{"hidden_act": "swiglu", "attn_scale": 0.125, "tie_word_embeddings": false, "max_grad_norm": 0.5, "warmup_steps": 200, "train_tokens": 128200000}
Each number is 128 + 32 x the weight over its row's rms, rounded and kept within 0 to 255. Layers, rows and columns count from 0. Numbers have three digits each. The size before them is the row's rms in percent of the matrix's.

# layer 4 attention output (transposed), 128x128, rms 0.214, rows 15-63, columns 0-127
086:111132067105158116080117154158172134138109112156144138112153095123118103092091133099100163109164159151113126101093131134139114120189117158139149158161153115154111183156125136158116108114182134107100153029077138127095072146133129136123156167119199149176154081150117128137141066147079119108096140184163104114140204118080118154077148135045158139085149199126116137079141058101175155161132
095:170124116158107146138133203085173163104112142080107102117132094128174134142139108118120148140119141153128119114159160107123092147151100170085075148180177105157119137063141211125167109133145134115141136119164151206175084084153053163103148129138080124113104204143070101120131113116114113170171111142141065136118100181062149145100114143100162185130204105128163132119188129117105147108143
082:137166137093148119103118153116200129148131139083085164137180159171121158143080129077116092064204118128118107135137184133074063078125090120079151126145125114156141125120085110159103177078107142079130175088134164116122135088137102168137086164142122116113091205103171102144163085123101159110148101138130085055095048137134144148149108117121130068130114109084107078179136119105140120126084
098:103213112153090136146100116133122155120130146150151105109147078132101190129152108125111168151104076161108174166161132103173143143127132132164091110071149215156115071169125134193131116157088150140055143159168129144133079112122102097196172121147160122145153135202103124129180084115144112115088138086115170210139159113076135091134094130095102126138173097120144102118115132104163118155196
094:128157116144128128166094150180077126185145134079098143156149139112094121129102204112144120074207140115153051101157122173203132171135094138073112132134063182144158095084083045120114130179143125148150124074182132102148127138107113119148143169110146131125137076114121125127118085085177069128115144098078136118141177167153167126091106143157093102189144135181142121089108127117145129114105
094:158151144135116112175147098127176083115126109128147072153069114146173112110117142193182207128111103177103117118065076052149111123129136087133101027084103109106162135132152166106174142126137162113136161082096116054130112089142105120125136099118139177125126100121128122180117165202144079127129158139132132087123155123173111147102108155155131133088118121131099197164114048110131154097131
101:141140083146148098114129110114177117125164142132188148056114132092137127118092145133097158114181137110095183106119117118122112182139103166070132123093071129138138092162145160152117111137157183208125114170122182093094069126089107113140142196132128182110101108118117116049162107108123120124123180143110172186122051126026108144142080168160135158123118120181108082151158152132127134153125
102:118132107167151184126200112179140140092160164190177150136054131154063152123134103143133162076149107195106101136158183128170107178145116159094092147181093121116086117157143109151128111162118077067147092129140153069107135115122102129171137109169142167120127130148116084122092185139122135043169139062077103152125144120131147184119143175118134120134122102127078109187130117158109086103142
082:133160150133143140181086172124054121093124152115126175066104119148163123088105118100137125176108169142108163127071122102089085103131177154112156184101124092127189120167157118169126120117174148180150125103136067149127145082132157113149082055072071133107144158124171119175121066119098115144104163165119137076087155119105090095065142139099182098114132190160130150180117134129093177137114
098:121083148122125117142107086147174174101118162139191118134147103137144094115144119165141135124053122145114169166152151129084106143115099086159103114079094101100120131040128176119137109166065120163062138114121098180136125181122103175193099074119181165100113149153105062148152145140089144130072211137130101145124095107148128116147207073140161117111165083119120118125127120104149089188130
103:215145118162182093161092151108138102152164106142144127084110133121097131103129116100174160101103148119126082163075107122156072138106190150170085148079155132174149161139188133128161111131109124112088097124060136068143116149156148190153118088150170035105112085128177195148157105141161166142096154107076095099124158142212120107116141146122135158113111128129070121132118162124130115179118
099:136144087127168160129135132089071140164099124156159172126123146090148151118117170111102157121096123176210217128147192112109144128126092152123198089109090177153099114144111108157135065117173153126127081140137137097144085149101111116125088106132146083095208179067089057190114096082162140162084116114132144089099126146143133137146120128145142076135116165140091085188139132158150094143156
085:126156148151054106080109137096128134133127115130098137147154176179130126123134149181114093122094120061130059068129179148145138168108121114104074098093126105100171095088104132066104167154158130116173105156074137095157128138147087064136187114179141135091145164143127188120113114140120103102131130158142110178132107120057161168171159064124109180138152212146115118097086138165155145176138
094:115109148116121136132133102144099143111105131146123143162122087121119147203141142208094094139142148078127126116141097198104133078172129140082141088150152080121109113143134177133113096097113110123118113139113138181160148140142128102089175059115103130174157086147113164144136180119140054181069142091154059147169108110164119067075225153128133079122162144097163084172142166137110118189130
092:151141124183109106139138142084160144149214087200118128152153084087139141133190137101108116079104158099126094177122145098196073138128126117106101134133121101156135159172113163053090125146169181172120137152174134128085158185141088140072151174146121118152126137133103132139143139107137169109102163197146118138137101162141138137148083230110122085159083181143116119174125158132166151089108
106:155125116138088147165115137168147142102125122097081137108084116129054070113156145146114106145068117068210153161173215101136163086139130161147103095184142101134151091116148178129088067140124104162140127108116128191147132147122087154169077125188120103131169158090183202116127124160133043122151119174144132090102120081088105120113121092132140150069121122128117139075135106149145119154131
098:128186085139203199085073131117113079143152177134115169063144131103165124161116126136126132171069147134154105158187069088123154127134129087100143106129116108097151128112128128145142165126110131114128076101100115137135087115128115106085146090146157173192109148139142142117130141055051149182115153164128164191098174079110155138112165175171130137091168160099130146144073118150204121143153
089:122136175231137106139152088126162163176119090152157169112063134116121124130152116125129106167161153135130143199174128104154107101095113119101115067089164111125109137124151105237108165143146087162146110125147128121118127084075135101146166108074076115124107172162118063102134111081121183150108062103139108139166118208138171099116143147157154157160117165139100133158148159104168100157103
087:186138151164191158115103121158125140163156074209155120155197110135130124137093107135110108145153138153128156147094118124150110146102161135160178102124087129134165162145137069108166176093116075116112145140144094150164090146135108109059047096143118087119127092141138094116134156145155152172104207085127137167106128124129138069084099145167115182148145199148186100133161122148110103041118
090:173110159136134066137067109196174063094154126113159151156145135115110142140142161150066130091094109184130119187143109137135133137117093135122145080131118130147155140128107129141173087194101143138147108131106136140164113080146124147066092128126133145150167075082085130159161149123151144113152099150108186164104130095074124136112159094185087090060153138055134032213125134122145147122125
092:106116150137139091126207097170083136105168107062153147126129154124121101127145146102079108142133052107150135177133121112120126167178154128093152112133112118134139086065158108152104135115082097115142103154091119054125102124060131086112171145150122161137112147083096125174101102124122189124150127206146130196130194105104129111128100118145049133109154126116084154039153117110078083080117
092:123135158117208099121093046141051139167126121103164166156133160115125109150137112154135159186135089083124004080091110164115047096130128142157185197113170121166133093152096142147086126121149141092195118134128129098092138163155136100152116150193093161159115095132145093161139096143117135117108086127121151146119158100116157103124135172108150140107155056107143132094148122106109148107119
102:135097176083114163157183121183134117124105093151193143099069137115136104199151147125043070084135093087093150167121148132145120117145136127165129175135140139133152102034144087133110122142108079130185141098169089102108122138112105160115223110124049144086128165132170137084142122119092083166071130123164121160161140130153163110152142111094106111121128133134086137110168105148122156082164
094:129133133154108122072118114181136098193082097159111153125126175152118110119120100115123119153132141167121146112100073150092134190127109106077130168151153117156195132124091096171100105140142131132128123180192129122097102081083109177059142148112144107157148219136158166115126220124132150177135140120172137170101169200120052166071132164074118165127135102110136144159163126109122146100157
098:145160125110116110177133153110091135073135113047159176178139115128096139116103153149124152137149212113162163141091125126084161129108154152170055137134130120146105130117129125103080133149152167125148157127089143142162157142109123167082127217156112156124131174154098050134195197072147083153098128105062118088144155144077120107099115129152160106146108075111190138089143137116111144169185
107:153121124131149154141149124139146107137156136115132101135155138165144114099146080098126130110142129151163063136110159148113135112161079140136069066122110097169123126137104105063159161069165107140110127071130037108083115173126167152135087139158079148124149117146176173152114141195126081108187137148120097052101084122051042117145115140182159099180138171092103121118121182110104120076117
095:111062099128097106192091130151209103157116129104129149154106123076180115152123094187130133129076123147086165115148120112158116086108198149102181077164113158041135155164141098100149139155101101081095159112144120079095096140125113145139194131131134140110136123104153185163173166188111175110185121101096138130116141116053135125068131130104167094123161082168107166143101117140113149153097
084:099171093108122152135102189146061134119113111086125126120097134154120150160109120055194067094075103085188103161103150136138129121152133142137133141095096138133106146108157117156156143060111044104113159122070157085081127136100142139070117174196110118138129140124106223123132172117149120161135065145103068200092096140083110131189139114126176123126107119111087115137148136122125115103096
093:137128118132127122174173170096150118114135166143092149175095081193128134128143164136146137117154144143145122142114140170065101109069116113101070150088168159173075172148142129159131064183106196165130102148199160123074088153098141128084146159133073121105140111118078167143157132138181122115113132110112190152129177110130100104102176144150147068084148134104166168075063107113111135191110
094:122128119157106133077119102118000119108167119094158107096140089076107119121086145068111104139159160148096126076134140144123119131084100156034172163126142079142108164189149092094162125149162144106124127143154085097121128112111136170152152156145106117134113227107113121101124185169167135112102138124117150099094162115140120128142110088083116072162083161125120091165153099094174166097103
092:171128145125145172082129124114126143092170107126132149189095138187091155099151115093160156092154135146089086118150129140148121117144150133127161159140122187060171156127134156029151123093174107180109186165088154101110129085147113107158136146131077160146158113132160085210150117143110127181076121158177147135152138102220091146117153109062103095137113163162096160142093174147139137130092
094:145145178127116117147118128063091164160139138141144170106161128159084080111090119139124132092082131049091183123132112124172106152075101135132118109121162103115160122206118122224137102125190105103083128153168207171118128134142139071141172152123196081097122123136092108148153078164094180160130115085139123134087140118120146108124140183161154106117162146121104118116179109118120206090094
091:185150176107105121126154172119117104148130153132097099154089125184116170114155095139116122203102129158126049117049111152131102056132098123130208112142108085179110115102139141175129087118081055142142133133130185143156107159148143144151093130174136192161172092125187168113101136092134093145108089150171161105173095097095184161122161124133118119165140154094140112131162122071083158119115
085:106150171112164057119130127103154165122134137075161088121086101152125101129148129132119141114087078157174117112158151132130136120174153161090140154122129057146144057117155124126159112076129184135141170166079132103098083126157139145104146105072157159120082156123181140194067081114134154105127083119098109125078182114093147164127189101146147059184134106075162133157101124127128176081060
094:120114155122098138119155082128125152114095128084085118111143172145232169105152111156101146119118161106178152118176141176123177163127132156144049159121177072161120127156077076100188104172125118136134125091166151076080116101111141133125156106176132101191127224112124089108116068132134087152164137119138100149162145186144153134121123128201171136125134091151125141112199149112131141147116
094:119118086156041092158101110063150124138110096142103146127153125129148135133115117114101101146121111152114081136114122117147192180150124135118151120116136119174124103114218123124059151069118188073152136154145152140167096105111163099132064099181155135201143144176143100083173156107168108077151131172185124123102162087121098121137130154133073138086109146116130114144105107163197216151132
104:158160171136150103110148137114109106118119061115138068129097140120136104084102148082149121080099083129105127166129083146172110112163175100126079159167122129034082127110109124154114116132097135123132144117120138064118091128075119064159139046193113125068127186125157103029085056129132118124155142167143079079128159113164152116094149152123085156156142120146136147145132105110152145104077
103:116121106121142174145145041142178132127098089141173098168119123100161127093153111162125114100165138093150130137101161138109151139101190146154082120113191109067185138096115141124123085083079111099120100148109101107177136159098153099137167159140155174142121195117108147128110136178065120122086146205089130175095109128130164147138115125185176189171116161074110157195091080121105170146122
095:136125170078149096146097121101107161141110139086107132135093127205133071153112132131133140162095096122221153134172132156173115140161083172100115135098220138045145120154109109131076121167148139138122174122175115082126106120146112167139132229135129087145152142143107129156122179089140206114123191059160094160137160137196161132138138118098139148124106116102172132149106126116108147135115
085:160126148131112113156112118144152197198156139112123100159078152091095165084161123130099166120147167148102133107194128159137142141063131146137162080113109128101122113145179182113109158123121158094107140064114147153068105129105097136147181102154143125159085062192103173119127167171115119137136117133110193097155086167190135171135179081137147144166117121066141152166210124116148146084172
100:118137095086098118093164133150201116126176157115138100130122167096101175109108105120157132162161095132071057170140114129113190098107198143138087156186165130169148115075139171141111111134131169102114190153118131088132152145107121149138117062120107115115079209088129157181104119127114129120112119107176106118152123081099114098032107118149086117117159180126159101156083062129121152091102
105:121195099163146160129074100136255111172137160127159105137124132119134123155064166145156130112075083091144139134111084127153155135138131166106170148117135131103149119151119160137132146044192126138173054125183138123148160121194130093106105088098130177135159106178160107122116108132164125142181125083167091162162104111138107093150151118157062093138165168154141131078154096102136136137116
093:117172116127145164141160157112240151068158087182108181170130131127111184168146149083146141164104083085097089124145116063096088147128102114110110091099145118087105110115146133110086107120136167120123162164092126128121080119103138099160177121149116138173154085089140110107126074150145144170127146032044111166087135067152153118110130133126129101112116090097125128164152074130125068111123
084:137155120169122113197134104190047095184162203154141147132160142138122097158131101077154133163148105120188122135077095085093141130121108120127147146069175139097109125072137126136108066143120135165164164172096106169148143098083099101125178145137078094115165154096132174120149093101113175128166158099130156122142174146167174086123157147160089048072093126154138133148146109098076111135101
099:136130126159153133157115185148101076143096117140150134141229121143097142147119124132124134134135151117159206135133115147106106108184087169136075125151102141114155073100105167121152126135132121193096060094151158144089107146116208147167074170169094177150118201139162158128111150140109175135117144153086082170068158087106146074191134086125120149116127129126190178162122142099092141109104
090:174160165113096093125140173157152137093134130095102071138154108104154134052147089168147109097091141086126127178123090129161096060076098148168082101115087133132109177119165144138140114151129071122189136160125106120122073156124134095178174096129086177119104185131186150170131098046126151105124142171109149165084138114206089093085125104200099125109141141092144100118122134093109117145137
102:183096093129173132160152121143185172076144091134110119100107133219101110170095090157121126140130082114157051141116138133128126113122166121080079176122146100116071153180145109100107155132186068114156134089109171082120124093081123128077054096112133124127106153135102202139135149167125144124128113143115134098087169166161164167137126130101139094114139111127176089118200190078139144164103
096:126113115159178185159145101184088117145155120121179139186095091170094102109063156119115049125120110156106131144140109162047124108149154131169144180157115085176093099140135147090085128118161164108129139097148152092123112166145103160052093121117145133127110145145145091144136037167089188111153135095116138088114061149160119126156121145152145193159130103166081093095102135118133096129068
091:130146125112149113162109136084125151120095116133117099175188132101132146104127166139123110129141058147160160130173087085120112141155184152093060126089106134105131110102197143112108126176122124077181168116138113162115148158171158163124209169156189180128113130160128220102104150112157166077095126168115090170116139076142065098152145140096177146126189165179109113093132100143148095087116
# layer 4 attention value, 128x128, rms 0.241, rows 16-63, columns 0-127
091:183116181127139126101081128124110135155150120171144140086066152106118127037101151071104130103165123153143134182158170185187136126167144121213146118129161151101147150181073129155091069107111031095112092095117159117149108098134122109137108194157097107172102134156123151135102141137121129123194179142152093166162134118166189122124154130131121165174142129157116113135170114096171122138089
078:094122223113164125111136102141089136135064138185143108149168176101164088092109118155073128116167118088123084179189106179161108109101187134122070158144146152089171132105135141109126161073080134152142125114184106144083135140102107088114163104103153116131146110175138175105112107157157146142177135140178117180143089071150091125141120111085097125113199066127139080098120143113147073142161
097:139094088099133123125112157190121109104112101132136139103104111173162124140130062129142169154094179113092150107149097122115097156179126078149119102131109086151094180109133106138142091122184167069120164188099107116150081145093130164098153124125074186134118158149102180113147167171138147100122150147135078204165120165154200188142192139061112089127157129104125147205100134147134149127194
098:071126119194140145123170116184168142111099179101138141176081130111086097176092122185077140108105110120127112115123103154186104159093138109156147170161170110099101051111113132122149143120163156096096089140124101137164161132099158230149113117143126159159109126137092159103158109164181101123154127097095208123130060125188084125189105129158088150172074130114112164098113128120168129132127
091:118109110131079124143158203096156055088102108113130162097137093074145167085149110109136134115144075090110132131110119143083116114105104182097124073099187112166073123134108116187071097162115147120124095106135154121140126084132114129149172109146179087107108170146184110149092181130159101135047115130158095095137137128133101101142191200126171146104101085148145163102107179120116158045103
100:145156149141103115181091102119092108135050144092110101117143109111132131099075098107068155137160182120025101147136168139144130163139111093175138128129127095149125102119079130130157145140164125037159106132082104190105105109120138125095102155152155160117151142112132136159068172151150058158155073163146169150148110111136149156136184098127121030117150166127153121132157112086134092086187
105:093117106128107151075117155152111184126103116104080113101115096159150098127153125126159172135182146116091134101135128079145074150094163056076119102104158129130086136126071134121142155136039127080060137088136100146135128148122158127079135088146160159195153099117093162168139133082090100166114149125211183131196198140132107118150163137137116138077168169116080141120143167121163162096110
083:154147134108089140136108125058139098085164116161076120173174168138143111095074108087056130138097085116152114138124104150109132088104157147172157098121156100104144168169111154082101125094152129139127180189069107105140110111169122157134147086191175104055122088143155045140156102130118164103060180171108156148128094136103177148152076117104136118123073148159119154164150175099097108115122
095:118135134089151141144166134155155080103168114095101112076128138118143101175176117114137133116109126086142153134110163128168054115170163226118089169149093125062165193174161130151132197152124091091119153072102151169110145126166170110088125184140073152082092139111126115120143176182100138080161115189156118128130173150160181099120165088128143148082169140182129141102145135106106149103128
100:165077114162134101161129076072100110167184118091112074158175130088150142175134100107152173154140091106142116145102061105049094121125125133095091187098110136148135154123140110092166112079061171123158101128118133134168147083144098131146164188124093170140097116120090079155120070177111159147067142117104110158145171133138139113124205146144073134101063107109184164106137132130136115116091
098:152090096122121090105108143107117150147091137136168124130136139140196126107197079168086109169144217120120153149164114142132086118098111114143153091170128108112105079146121147119171189117139127182163064103098152157155089108168076169095103118159098119121145137108114126154119157119081190124142127135069175143185162112142160203189085099091176154105123172111168106074109095144074109131156
083:108140140086116142126168174106164088108156161094120111157071163117116123095140107101131100109122148148095168156154120157149149148159090124149112069147078133143112154096188130171104098109092122072093154142163072103097189190139192118160111076126131161097165144074154180146127081152156105120170043158146118130140075087159110120118099134248153155129167135099172131139138142123103131149109
089:093103134110141097129141115185146120112218116178101182112100154098043100103098108073118107209065148187103118094120090090126138127066108128110085158188111109144143137111154121141077118117144115169102140131174101195166135081104113070084059135168092155127094135128100130091154172126086134141129165149131138067103156157119136123136125189164161098111166106119155157116158123121104123126106
087:214156168133121118140141084088143167142131151058171129123160112113131101162115110085173101112166139138122135143088082179148161158114101152114097127136059149152089146127078031120193095113138166098124113128087156142161114133129109180176079140167094086159102078149088129123079163091118098152101157126144159124152118101153160058093109134179157148158169113068157130157103147159124133169159
099:149091119100112165178030103094112069115124119145129140103156113140101113100149181077080155103056133136153156109151164150104154163126078122181160147105060135089130121123138105147154157116150144106130136027145089164114168126114191066138124102102113164090131114142114121132170121074112136134166108143102158103194149127116171106159150181154125163109087140144145144135108109196175118099069
102:170140169123202108061124109073173088111139114091153122126112132161071139143143070132119199146123093097086174088173124121090142146132107151134126087121155181145104114152171163106140061124138095131163145117119102133122047115107134098136111096131150187047102137098109124118101161090116155118084101148153211139092124132098143151105170095145176101109119118180068094134160088102091144097159
089:097155149135128149099101171135210116179188096124114131170135169111181128144094137129082071130111151118140141123157070100109053178145097134152113162169123125103135142088071108112139108087140143132131102190117151148050099088177133139104101107083157162135159134121096102125113175133126132102048163137134082163180159095135130109158103067144108103202151139159104112183188113120096093123132
087:209120131191208168121149145099140097157173179135141145096134111137144074100115097102163159077160161121132098154133122118104118121138127155088115114153169176130064205067145165085123123139167155185132111179116161152134125080096141159169105116123190128127056112128151077149108115106193089125183136069122140150083105117118137178120139144107110123108108121122100138102186169158106118180124
091:164096083130145096087115077152151167057141177101102140135122099162176071150170121120152159150092165137109126163173136155108136120128150175099092139126145175172157152142123088189085102086188161119157089101095075124100154081134112121091096158127176117138128111098135101170115166154102107163147154135086135090105132124116108180150118117138125105092183084167122135015117165130156079112190
093:105098147106172133072068161115153122207078159121157145113142125177135146158123161168141129141092123106188127102094116139114123195192156068111162073146178114114091100109143139174127171116116090130145095054095113120090123154091118077122114120099217145143098126094097156153115098180115115090096169104127136113074128102142133123113155095195111131128135186160162069153135122117106073163150
091:158130164124138145109140136131112161149151139089112147143148121091070145181121061127154150137109150128129148065123124124195161112133147068121158130080090073158171125134183193193130151121087131126164093214132125071090128142082144082102136148147147164114140055127109149141139108178174159158104197112212135119082141105136140079154043114131105075129084103133125112100118127132137116141130
101:130094209114165139127073167093117117124157098118177162166160147188040110157101146174157126155101103102121102158109135150130114146185123107120107163145070128124132109121073101181117183165152086161128162113159136091144201099171175137114155085122160123132070121094109136102127123144066053153151173154160087095125190109111157149179154076121119113130106171112142159125159106144146103149106
088:122133147085139129163066125108155192087133075186101156122090155156117098154123139093112123138135133093170098146132097104140141119098171119068130140102115183160083134155074164140127150148147088105147111120202111082101131103124096152061136110123106107191145207116128111147062144099144138135113103165082100173070109127112120185119068151141199113149116131084083103191176139165108117145172
095:108233104151123119143080104172114148111158198134164114141145112143108163139141121090080101099143212107177111096158113161078103120143108123114182138105160050116137162206164121158120079134126129120128145096160091123120149105135125152094108157144043117127103126134119138109115158090147069107075178101099185095105104159160091161116126063120067086143138123107102125124123123144154131138068
103:179111118146145193156094069107116100108108168122169111218155080113191102118123188100123118086154166106120100128193160081127119109106139090156117133184133155117068092155145139153110123086101086169115178159108109111139154105113095091158171136100135075148129076167154069105151161145160125108151136127166100139137111119103107064150114196164147159073179100131131094114145157154114191123104
095:126147083123079116145068105110162036106097085138101146084140119139146147127152147094104169105063126083064064171095147094160145106101126122082092121090112156150130081128057146162134094102105139170105068172115191123133086137137144063127162135129110113165109166066157165158148102079132105127083114112136123069120154162151103121115149110145145117065130121104126149077117137069182154135141
082:123150151194110131116063119135151160152174172155164121155145147139106160118126120193126125082143110142133107143195113039123090197170066085124133092084144171148116090147178124096158112135111090151131173097139046116065144132156079086162153145050109094114121122083099188113089124104087135123164149133142157122116138152120187144164143161129121156116112093088132128156089158152169104146134
094:043119075104162135164119081130098133161125135118043159121113134137166182182104164106076066140098139086108153128093096171125125145164133144097098102094109112170084117188159132126126091130144147126096117133084121111181132152143109137123128158183067101109100129155114090157192200126188096190151144140107158148124190070136103146148139170090134097158180104131128118080101106162133162123141
095:111081116136125123154120123162098225102127116132100116172140119134138115097060145133174062091115118170155094170154084173133110060144104129086172078149150101155075090126105105090184124167166119144139158064109169068110086123125101158135140094164090133086125109104127100126200108138151148127116124133152190150159061126054159139144083106122114115149171139068081111111105140128121094142138
090:118148169127082138108114127090087098157149155129097166132145179158113084184200102105197099109109068187092123090089113132099123120078133124138133108080082125140109088098150108122092132119041107146121153122141161150135105129080100133179163126163065116119068101127155094179121106152104126098139097147146095144126109131164076127189121041123068160166096191141121137121121140124073149093145
097:047118132107166151185168051111142110124191137126093116083132129101157078067135139200100146130168153106107077116113149108149177132172112122119136089148138123187154129096132180119148133159097179080169084142100127159077088128167183178089123149167151159162137095093139178125155093099099173095135166144098096130138155124095183122161118139103087094184124094088133094149120135093082126127115
090:080072149064136155095153157170112168129151063111127143131173097087132104136164127150144094134114169075159146187101153071139112137107089070170119131100105155140103152165190185161067092080178036112149121172115140169154181130112148106133109109107129127121127134157107148153152122128117125159113152113145126194085106148068146130134077177132101156145085090196145114097111163166126143093125
089:141109127092113146098110163088172172091151125123096095142171133085139188150127118083085127163138145075131107143164104137164164108153159113115081094151152111150129113143121059109112114133117076126140106132118152165097125160074097121101136166097157106104124120121083131124206065172055165079136181126100087158060133131074083069170119111132125176095129133121107153141062124044112128080093
094:118093141167163115095122158055104172107137108085077138171052193070125128150135108118096086103159165140148110095124134111130124177136152142151134142237154131142119105115066185172056140152094148105184129101122087078138154136163113104103087137086078113106137148140117169069156160098111136093146144123108087114148141178150163155102120072164108154102156137132142108128071116122176163141110
095:171178149072128151145175141187148152086050159126114113082120106126120081059115085111162132131061099105095132132153102156029162192122078123157114124081096101136091162129158136075103102156162113134141155108147089118155119115159066071085113137108163159145110167135128116113114109147155169181142138133096104105139089108129081139114143144158164119134096098145104081154121041137131156096159
097:150091065111087129103166122139136027113111158128105082142126147070085121120100117093128086129172073140158101126129143155103037142147135086116078124149084125128130102111129171142103133133153120106158174098090145133072104126162137144105125069164208141083109177142155175133130069142107106144140206124126119129085140143179115080146168141118162190158051153102140094145135144106148144129105
103:147157173097143129151135183098156129111128095117112084127129120134072186153147105108215084151132153103092081192163167104116136188089097176145148085112113136116126104171118132170100128083121159116133153100120132117072106129090168175122142075121129098101109144106081160098114146151137109092074126157107089148119136103160114117103169153164168121095215083078176123080215145123116133096082
096:165149153158106168182070106147159169070157142095107111130105183126137209067140130189168146135134167152159088118086105159139135135149110097075130112147148152137144156095108177195117138090112131144105058095127097132117160146098127146107123119136049139086128159116125138089181136090158149159146098139091143144141158189167089050136135090106156157130109131127048156185098128113099135129169
087:145103201165175113140131120127147108092131131094114137112137095082149099179156108137104066098105127179125101150162144093108056083094089165090119150169114149123171123159097179125152065125144143082069096056150162101166088136108145140101136137077079135118134117131113124138144108132122056073084103131148055135183130116117052082172119158139152063138132150159172146116096145110123156114165
097:090067136108119095104184150081143085129094133157124045113094073147054134100150191103157118130119180102141120151121044178111126099098203128143122125125074128133109106196091110084156094101113109131136152158131096104096139174105154089162102123115180068121070104092103102133128065136130122110131143147105087106084118107087102097136151170120081157119112158147109096159151133133189131090119
100:110118045100168121134156148165134102130079127112173218128153114108071188064099109124102157164135116128115160116121170103083105167101150122146059113111120194128188093082170146170104140205122115103141052161106127187126131106143121106087159124119156125163098097120142075136074097110143131078169111148118107098135096149158135116143111113135104150114125107093124143167164095076157126062137
096:158121122080100093091115174130135145163150186162113194123169137137125164073124074122182151164110137058101177089105055150121156142105105146122070141125126104121130128121104164136207131123101107112120126075130117146136064131152183069076118137152137149142096150152130128101119130154173059119142094112187153158114174097199127123142226187091125108121125146100108146117091167132117124113137
081:174120151141175090157114136162089105133173126149129206123146181135075117144105157151221111136124152136180206144124051180117153129158120115159133129114096130135093102113200177180186161083144152147135097129103098122157083079136147139095137155119154057117163138103125115165196134138161118134046125143142136099124174112136149160126167121108164140167148159107106154163152147106130076128096
098:171090097118178138158115162110115141129135117109086137092174126150114142137099114149119165064096139139170072110114183141090083182161103160103186143097175141098150126132122103107111100078134081175161121159097073129050152147098153127114094131203042084152116133173121129120156164195126150104122067153126100155147111133129166129174125152131159160111153079124073126181149127114058121145093
088:144131108139135144103129156117138111149130132092094135178138126129142103180131188159130140168128100145182084217123059066144125108213129151123099138103135134102117154177176142134101098094133151066073168158067165134084119131125123100132078132147122180082087124176101138111098151099118124128082115120125049144134129090144197142187139175149121191092091096151143113110101089112154078149101
102:113128137144095139118082168129170111117117083152065158126118103078170109133121104083108126117179097170161114118150093171094100132218088128093070131092121072178088116089115176101122136075125129150115116053090090095166127153131105132145149147073125111144168087179093105141114091111105117158175161143152155072086121140114116070127100105144082077075139091113091132089179170106113076124116
092:151122143124117092125116109120139087163086155118113100117141078110105129112161100126111171112229108119146128144194152075120112151072160118119063109140133118041156136106147122144155224170134161153149077145113142137155179126123106118113137131152102084134087126131125050152194112158146095136141153087156184156087171085046157119180125090141120091160172136164103090152132136137145136162118
088:146143082119115099160093137082141144146137188139134117085122132063081134090092111171156165075083119162153091184120104132127109156213136107181097088138094153084131136130139068102155116167099081135069121153175138141157128174070135170043094097119131113070114155128152148126092123150155119114082127153134139146149097120102142088105158101118124102052106062091132140185144090139102154150089
# layer 4 attention query, 128x128, rms 0.178, rows 64-69, columns 0-127
067:130079124116101132141127100187164136126054156111170135128085121093171132109164145033106099165160190207114127205114155118092117183110142173129103129090166126142139096162124137172126099103157110118153119134086171188130150206107091097134098147126102153138129163149114191135169179141117116103091087134183183094138164165184127101120111167138094134133116182154136099161124146117133121145094
060:167107120098067066145147116120089144116110147121142084126129098140100130176162142122084092109102164083087164173086095103128139163103110094100122199117132154134174107167148152168106098139144135092169073104115188133189134129081099153143134138080162145213065191141154145106076090156106114118170168135123050143158142117178146097134126175124115109121125178159115161102112125081178145172146
068:177141080162167125163141092121133096132191103128057101167108137076111134141102118153097176137141066136188109119206100096120145067133101121090158158132122126159148144135113131086092130113162104165125117091115138068148124088149195190087167074117141109107165136195115126123125195127126132136061131175061113098155141090067105148114140144131089129140168122149119146076091106095118096102161
068:115146133123185136165089113096165100168124109066068148095095138086137172129134106123106149068058093073154150106169087100112128113151103170096138135151105126112097165084129153069141167115139097139082165125156120078026140079158179085093179099160127105119112089075118145124149149133129135144072158160107162133131087106044094180120122086119106089112110120130113121095120125145119083088124
070:137078133139088170073142129169142156134086149181138108123138134171175134099132172155157063116112207146096134123052144072113130185078109118133202096122089147127207132159080129129107149128143143092086110152114124170137159165114113112107145149119116166110142109137147068119130075164119144110131154131174166070094047154219086118172164118118090149135119145112141138148147096143127164144124
067:195170155107125142146116101102098089150160141067126124145098150104085124143127114152098178160069098102134106107189118088115148123173083098071149153168133110169175115132102149088087095125149088103130149148130196084142098093141106114123174079139125128131133179163148163122093102113138088084126131148088098124066095123018087138109144107157080148136168153114138153070041127134168153120124
# layer 4 attention key, 128x128, rms 0.191, rows 64-69, columns 0-127
055:117132117131155130127125113155117098127169069157147129187118202187137105147110123106083139116134068143163119110124102156095113128139117076149126084134107155186113092144159055119109157136097173154132190114153086072106136091092159209124082126123159159140142143082166073126101100160146154144131141134158133188099173096160151104099124111074093146111115165180083132084062152081148152185167
045:134108151160117132140129124147120076129099107131151154107072128204109081163143078172134107126113095184098143077162135098119183116139099147130159093137139172149136139124112059161111176153169163142132167156163099131150115086094124082120075131145102148053118176119108122182081055185190097145151118091151129115135129058137102171074145155112126114107074104137085116110160148135109123079053
058:126123159119070133145149209125138083158075177136123132129102057161116124141155109255179104112062116119080129184138132120110065143108127164141130136178115099065134114054117136136128104141134171093141131186167139148133166122141133105178180139158106098131098107109109156171146067114130121145102184094095121110170121127106092147144128137127096141076123072141132131134157090082104151100110
063:161170126175117149103126170098115137119053174151148142113123062152126182165134145215197092213117142176148113133096116115167120158105158149163171158129124064068082134110127131172110108124093117063146115142124133133134161176147079069139183110141073048137116081122118121168103126091097115138157171088058116086157121141122101159114108138115154127136106125122140153146163097124117133106123
057:153117110121132140122176095117125117131129040090165166139155186120116087143143108079057123146107091097116113144144117156120143132213095101088128054112166144153113081216143132152104136162135158145133139084132140137102078118134191101083070206142125139129132121107126089129151193115130152128169094155156118167145145112108189093118099123120097113110160136127088049155135101145112157126055
058:096107144168115161110090145089146159118103172137134127125134112104114082110138127174147156097097114149126157079090154145142060166109130146148146076165089111111110091053136106075190178112131125112120137186115096172105190171194086161123225152117133140150158073112135122117126107140161103088124199075092128155154108101136082133152173113124153130064058144143113167108147108138147111118179